Weights of a small transformer language model.
Size: 12 layers, 5.96M parameters.
Architecture: LayerNorm before each block, rotary positions, biases, untied embeddings.
Each number is 500 + 40 x the weight over its row's rms, rounded and kept within 0 to 999. Layers, rows and columns count from 0. Numbers have three digits each. The size before them is the row's rms in percent of the matrix's.

# layer 9 MLP up, 640x160, rms 0.154, rows 367-522, columns 80-119
101:415491569433500506471527557510481447483528549431515446493484473507459495495411540534476579523534476491577507498566505416
104:424501554452493483484545505594504459484504539461487475522447442534444521513453522485494523519545553504510512548440564517
092:503449486509531460484536514504477465550511588530513477555511484528526553454482522534433496533499506491543456536530461468
097:475473466529540565471536522495583522512495555466539516519460428524537451507503519518558425483504520488421442549499546521
114:516485592485492532474476578502474458597464487503510548498516454470491486454525542574537490533563495562501502508509490532
108:509516472511524489467503470539515501485526498485536499555500483525461544443465469465548521571536503583584485488563444468
078:536500524487505579530469592605507482470499538507509504520422507451532524471498479487499433525546511494558493553498476515
111:481594523516469550458505484516528516550502548525456490497472492539490446496469514549493512574569507519548440517537512564
096:425506441550524485466577520470560468614574512514519594492439496503476531520533514515489514386568420493514521577461504481
090:521442481557597508502500505569509511516519437507482494520476437503556463511465566493500487538487475490498416474408486500
092:502483473511530489502486510513498520508454402472508497548461514488463500511523514492512417448484485488425494533446499565
096:425513417443480507536501522514475505508561487502483488518468518510608406454511436554440512507514462530477425526518480467
106:502446472457466481477499559518543492556528446479411512481482522533499431527465500508504431476552519490464413561552492566
102:519420533440512498493491528473541450479516539501487474510519444507539475498570463518509467519506491506504474455533576478
130:466442516516540540537478590539471467511554505495529551567514506448578464378494460492489539553511503518542458564464459525
108:457489549429506490547555519512545527509496517551437509506490497488451571503453533505477553527460431525499537505418513507
100:445471528532547511499500483512509464468543477493541482482504472534476521468496462436479508542496449504542514548456515540
088:507424537419521497473475519532514483509479479491466456560493481514448532484502490569494423511526491511533489531499532454
094:497515494474557526472505609540553419562477515484460506504561485508536493539519462498521542407550557508517465487500591507
119:483552541528502496482466534524493472539509515474491529500510403472476560429419491483538542529493463440489430460469521470
105:407547487533412505469469500458463479467531454543536456537449480465522526467485587552488525531558463477439510499445512498
099:505498503524478531483570550485534416504487397515472542505445467482523596521432494475487404557521504579520519524479530477
110:455477492471455502464558525514523553435556559505476508535520492529547448530471522517485536504535471524509478538566483423
096:484529538496479495511474534539489502524533576473499575483546486485445499482448455534560534521501498525449484479433515460
124:466539437533470542513478577482488444496549485488461531483502451480546520487495466477488507572512504462496465518510515537
105:502496482538492484453465452476578437555526494508441521528538459507526499507477514442535459511479560522441452481556521492
098:454539534554549457512522496519494448517553495538570476546498462505440541493528533497519446549499461533518506478414463498
101:452440514539543519501471483494480433522563511454568528506519462477501526376514461539566525493490502529518469475545495513
093:517496538514481499456511537514554494576510492534492526531536510481518535548549468482569596506517499516492495490482427606
098:516517517411515546528553485522497470482563497505527470596461429485509471469473489502434510499495530515462486545463550567
097:515566525555537552380442553482552439526545408497498515563497477528489515465446449425494443482494546554481472539517547570
081:511470490462530530488512501542540483457469502531501513455504522518431552512512552450547532426468480509522427489547560393
105:479472485475512520474524499565578465500500497544509465541509480487552596453527487520517475457530496458522460551460476475
125:473512572452523534468487530636533413511499501511460447511480538483469470519491507491632525516567478534543492514506511534
086:507569574514534484422559545530466478471546406535590531515491499524552536513535486511454489532538496465495451499464530482
098:544430551538514559452483521531484398538480505531491478476474392464511495502514512526492531532485402486550483531441513492
104:488467447528500553433537490515474480536478493513520449576443464526469509484473535507508449485497458514483429522491473471
083:521482539518551498498510532626563442512518496522456497602424498496502523479475470499491495472467522494481494486528558539
093:482506529511450537435531504558537477509480534501566445494477521526508467547444593531570504503514462560424498481502453462
096:514443440471474566492513491512488491471504492488541556457455468496468542532515533459477440555490445564456427542472487534
096:408478511541512506501498466469505516542502601511511559522494470435465508505481535470549433502440493461411415532486438592
105:510513513505480568501530554507472446509525471537514511554481466431564577458436520494415463453485458559550483479479508431
076:442492505456575471504513441508528516480503503470509473438481498499462495529522477529526556484543523486519517585521440492
113:434464524515551495485530493504543477544542497493527458504444483512487531473405509530492523493549533467455493599488465455
113:481499605476519497446458479540533500473501441496537504475529434429562516451451603500447471585516473563509506485395545498
097:538451527458486509470457490556516497550492545419494492491565443460553498436486539452464558547498490441494493569500445443
100:517471477559499487481473555507494509517535427491528538509520503519518626523527540505468526488545508499440460543534544501
106:449496518483531506452575509580600476500491515498490459520574490496543538530510470457531532519556509523513546502479524532
092:504491520470466503491600433479535460480574427493556534563518518502491501398507495497442553462508506528433512416615504473
103:458520544531504468504485507510474464494522561544520458520509505503534562472412479448475513477474495500468493548385476551
087:448495503488510509490502504487476434518510504514560547505499506510497494477530572511495462477529517517468473530438533506
106:520482481547526521463494540516485528541544423439479448528515434513490533524511435491532473457518458500484475550438501562
098:468475485523496529478518489481539486519567482465507498504510475492475501528436526448512453498514456524551478576502483520
105:491463567567526561537506497498482554519489496444512502545450465406583597498521525473485381505532504476520481510402530537
090:455546443488505519522537511512526494497533436549502471537494418459469495499542523532532522479475547516557455476455490565
097:517518568493525574506519536499443493481516461549447508504465455497602501551530501543552536530563531549551533486498536512
117:502478437535448511434535509513510485509483501444540500468573444528515470475535497511522552478486523506494479519525534440
090:574501495534591520558473490518496524491462454441461472451491414452517526507541417554555485524511462523471527526512477449
119:479511481459450582414466455499533525518527549443478568585466465508533441547474582503538524497541412481524481493540549481
098:457495488530482434447499492441445491532478479425545520496526511516593457572481500457465466394527504482404532529510475524
097:457483488435501492476496534541551503507498502534436485498464559533508551548427503552459508536499522597554468542559553441
105:485554552443509517507452484555601516430472512555497569524500496440541498483474509556529573465524530567522457496454518462
108:483492504540548563494496495503486493584532508499572513531497522503487542438493493500463495464562462497520478538520471473
081:492582562485530569510506496541594536564494534487451568428482525463563470478497472513578497387543496489469528514541467560
098:482422442449507467508528518539460517522564532527527501498483450536491510520426523570419500538572495514452526479486452481
097:492484526456521467486449544507449481521553495486505513543444487524562547437516527501482480442487516510497459499464520475
087:489530530456512525499527511605486516478548478473466482471449494513481480471476552499521483492493382555607532517479475481
093:487455501511564532505521551514495454471546469442483519540499465475505591486497486517485525557478455549539520520423535510
089:538481553455527596489501419439526477534457506479434526539510432479486556465519454479527561524460528550594505510471516471
103:511481489474423486560486519529542514477531494526522494535534485462446480498467517531542459524501406499569544507529486564
107:498458500487466471532479533508475460465530490469534525452518501529608508490473483555470489510560467461519507581449500530
107:471482481470506537438519488508551466525508495539510463520492449494479523371541477524501454456515547514505474478469547499
104:436438442496540481536498500547492521463527485486466538520522377510505471509436478544475424454544461592484528556513574436
107:405515503438451541507587480516512474455629507434521514517477491480548558451531475517540531460521484541457563443524468520
114:483473454411505498450510514480522481501551487442482509488448497527567479469467556519525465432486490554504540594448517527
101:503523533522524532580502443497482485518481471501573486545475433477553484503409493574518499521480493494512411564469498507
107:424474461541511508433495547494507442527486438521527473535536513495479437526523496533445488499591484511399435502498458470
098:458482498508495481553529570498473525499530557443453494518506462502530504532509516548538486515554523521436579518443596525
097:471555549494497531523516510587556483582511484484561519508470523449435532491447605462426540475503490464417476501552469446
104:510552412528506506483543457517560454490533509528458549511539498509453531492442463561480449580608429621495548522474552477
100:457512551497561501532519513504490423520584505417535553595596490507561501492475531529467483439575551535443559468436526445
097:518518504463577556507516431502541545498509459486511503479433459475493557515496522531532533506504441529519561522447496518
113:460448513607488513514514535533504416579542450501492451460468528514577496482507467471507462499532453465502473483517509562
108:486491446488454464454486485485556489521525453499536522536508515491513516529552469532512477379579533494488516439522627484
109:536480474518511584428519539488546527485531511470475512517461460519543522533470438563482524530514466515420496513570466553
086:438464522538544442540476487496518522491478481488513509494449499519468563496494505536586530513551513518453474464541526564
086:456447514536479480517440494519499499486509540496534567514507447521520468471442497532506447489502452517482465519451600474
088:462449548483534527507491464523503454495450440521499499476516520485552488407482524500493502509469530493507458557450534496
113:547498518499571505587534565487570481548464520535468501554526503484487455454453484435444522483544469563514521479505456534
081:480480522543524444514535542481478485496473415581487532507476525532500534540518538492554533464513537518475470507486513496
101:527482521490532492420488522497528452492499456498553547485469560482562494562466526485456511450520513513508511523435516446
107:514501474431473482523595528516505564489529471521459543526531511497549515526477456581440440508458465502545469465532490542
095:444505486498548441528530460493545549542511533456490506559496484483415504475451497468493432428497465549579490501461462480
113:467510507537495510479523467520549423495549446540493567497473514475489489487565484476473485537516479493528448586420573553
095:545413491528534492468569584533504494487454481528559461482464483487479594551490455541467525512521487508528514441449535564
101:498543576401494519454560420566508455456504460482534529452586550519530545482502596471478503463466442507506477518454469493
112:471609464461481496533522577509545436539516540522457560474555469467586469470427479548463525430550527515474442487525527520
108:503510433461508490494491434538595524516594456457443474485480469498486505551489447528496532513542442475521460527477577491
118:461484490514475570560500578486496426542546477460494443581539457520563490484501489511501458528509503460470472549444476567
113:509492505560495456450525509543470520499517549445506488555510505527496534400420507541476534540595505482565467524466449502
104:498490515602529526548496564529489485531559462450490501535498448527548486494502495563508495518530549554455428584546486474
106:468447464462473460480525475586544487555526510504417521531548480484491529450530466512515535521532521543456476517454500447
090:503511457468496510471514506534447454474531495507464463512438465547479573519524541518521415466532534465503503502544583470
113:462448451543546473464502508506502461470538517477518580531538488505577517543558542547514529493530507509506486502515547511
110:546465516446541513448501514509514436535582484415458515550460454500470584549508506525500580545468464550510545464527528463
105:506467431446562511476449479563425484536496546482460476549503521509604485483489495573501487549507446532526525555449491503
089:420450493464576472493544528546466478523513553496402468525423443516484489550551504599552486431511504506500538620491511521
094:513523492542464552477473550456519545534455466501489567521583479487530458490526541565483480491540531535469468554422468590
093:501462557453471546474522535475469480507510511577446537533502433438502540446483512471494481483448498551444497546467489499
092:490433488459461509476534516537578513505567535506474428472470503500494501500491541520542454573480509522514473510547533590
103:513447557493492545458526520534484528523564499516511457490424426509514550474524452523492495489524520476481454567501489441
094:526485528462531491509546574560499509582459497482446560508474496524496480437558511525458489553516491523515442502484519545
078:488545495501571523481559485498491528554504493491523486511422477527555525507503521524479502491496533533489519474457475463
097:506542525430594553479479497582512533534455539487400482521516507488583516473512436595448518499572493540462503578431477485
103:460485563441431480453492438538533488457507498452469545508551435511480497496465463591572485490472537502492484528453533560
087:413586494591486491451510528504565466529483575531470535467556477449502521477475458578562527472534508483465518496540519481
097:477462451502521502500496527561483440513496534454577514563503518531514535498471519469466423493509493518418486564440517541
113:489470512508468481498519456501597442528512490497451550558489463533459476516419564493473516516522519499536488529485563500
110:494527470536513551475514452568505480502538464534522504523456455485438540457492507464479539546472394526565446515473465492
094:456430501483495500537455508516492485504494516496517544486516534531462581443470506582487433543494531530515419502429517501
099:478467491578471493533538482490451478528446546485507497500502458502603515529435484454511513472532533536470504493510535587
100:478466564484537466430530510483527406516523467498489499553547370476538473503525502516498512534483466568485478537468439520
098:512419487493549531470447517490565568565540433494513572491517479479561500512502434530475490486521426484538511464598513464
104:480439479502478499503464506537555528499548492517446580513525448487534477532474551441489548444532520494538585492554494492
107:472478538412549547523508488507447527562492518480517416493523507501551491472482549533476444556496514509468446542481496552
080:533588502475572526531576477484550486558494554492495461483520462494533490490537472475567463497465537441476582522555471537
093:427442576494560493515497481517488527472524510538558414548444473507519555463491581553500436483495396511537473541510518506
081:445454525491487552603558478539457518463512505560494533517440529445582488505498517469470457520494508478473513533519545489
089:464546488463467481508511579591535531509510513481500585581535468494432488544575529515529502479525496495546457513492541456
103:503444468514513482542518496479477433483502507438507550544439427434633514525544522549466477496542465525494487474502525439
106:488500500524544472474512543525546488491522514513507490482486537415479540522497489527441489501538378566497539509481516453
100:499558451543476479464495442512588548518510485525466569510517476505432555533480479519506541475535480505559433508574516461
111:505558526476481513462544489534510430595439441487509538510500459490442479546529494430514478528515431529508451510537536547
093:445552562421519578490580460462496488495489540513483530528508444497593622502516477487485542517483449475454529489484537502
091:474417506454530556574508434452469457623450481510528513493519434483546521484533535507488420452561456509541487489522524545
104:528479464441529495491461460448520453529523465454534461550502394495566548511497535443446522537530477424464476507518549503
105:552466447518546454404535549499458491488522500529513453597482554508498518530453502570516514503559462578537571535484512553
102:490496429391534444441500475535546538544510516420439444544442495500499495483435534450555450505538493521557482454492506546
079:437502543415542450428609487513519441530488506530479497455517492522517541490533554535550495494531464520572574505459437514
098:405535492510499492600502455518476470536541528502486462556556421478468535449446541504477425500522495508539495512482526506
099:454446463515498490420544495510504487482489529452542492529449497507447516485490517484440506519495437526574497494446477507
107:510487435420540533443541530429571586452499484514512454564423489513431519484435531551522484485554533568443494547468527542
100:520521492521524511542516528515478453523566431496570529529481476504503556600462473562488447531531433554495528557457475461
091:458486535471491467522522524515496510479532476417548491521508466538495512520501519551548446460513457516450458500446591579
109:510521465567461592481468548546469496575470426479471521526538465507504530507459550496523506583545507498511472559394491489
088:458586479574569555522545401487500469574460496530520549513506479490556451429505465523559517461516474462450506512512483556
099:513415508481534503507501491488560485473611476547472528621511487420572500487493517439455499549508514484512518493516531415
105:443541559480472532529481547571578504536476462501463488513561490538499461486516468531475536524503484556532459550512443432
094:521467478553511463505523472490479464569473528519511447476523465540583495524487555540468456601516480533537560529485560502
096:494455490502498458567507546491508469552491457412485510559485503487550418481545487536488525563503516520484503507554489533
084:467465519548555522521566470505459544492482458462488590600427512510540504512489507460540486447480443494489490439508462431
114:404564460491505506479484516461566486452551502497545480476499471494532490544356590523479451546567503569437475545468582511
108:485527488562576498416580512497525508534476449464455496588452447506519519563525462556454551545569468523497525520545517509
106:449479449484552511535525491503530434503603489458505436508493523465532523531500538518532483414482547509399523487533545488
117:521496466480502486497524475490570482498490461464447545493470478535476495527434566492469471478537489464543441536505540556
105:490464525503522465476595481515459513493530569531473478548439471434510543514543491474515561501513500565516519497472443421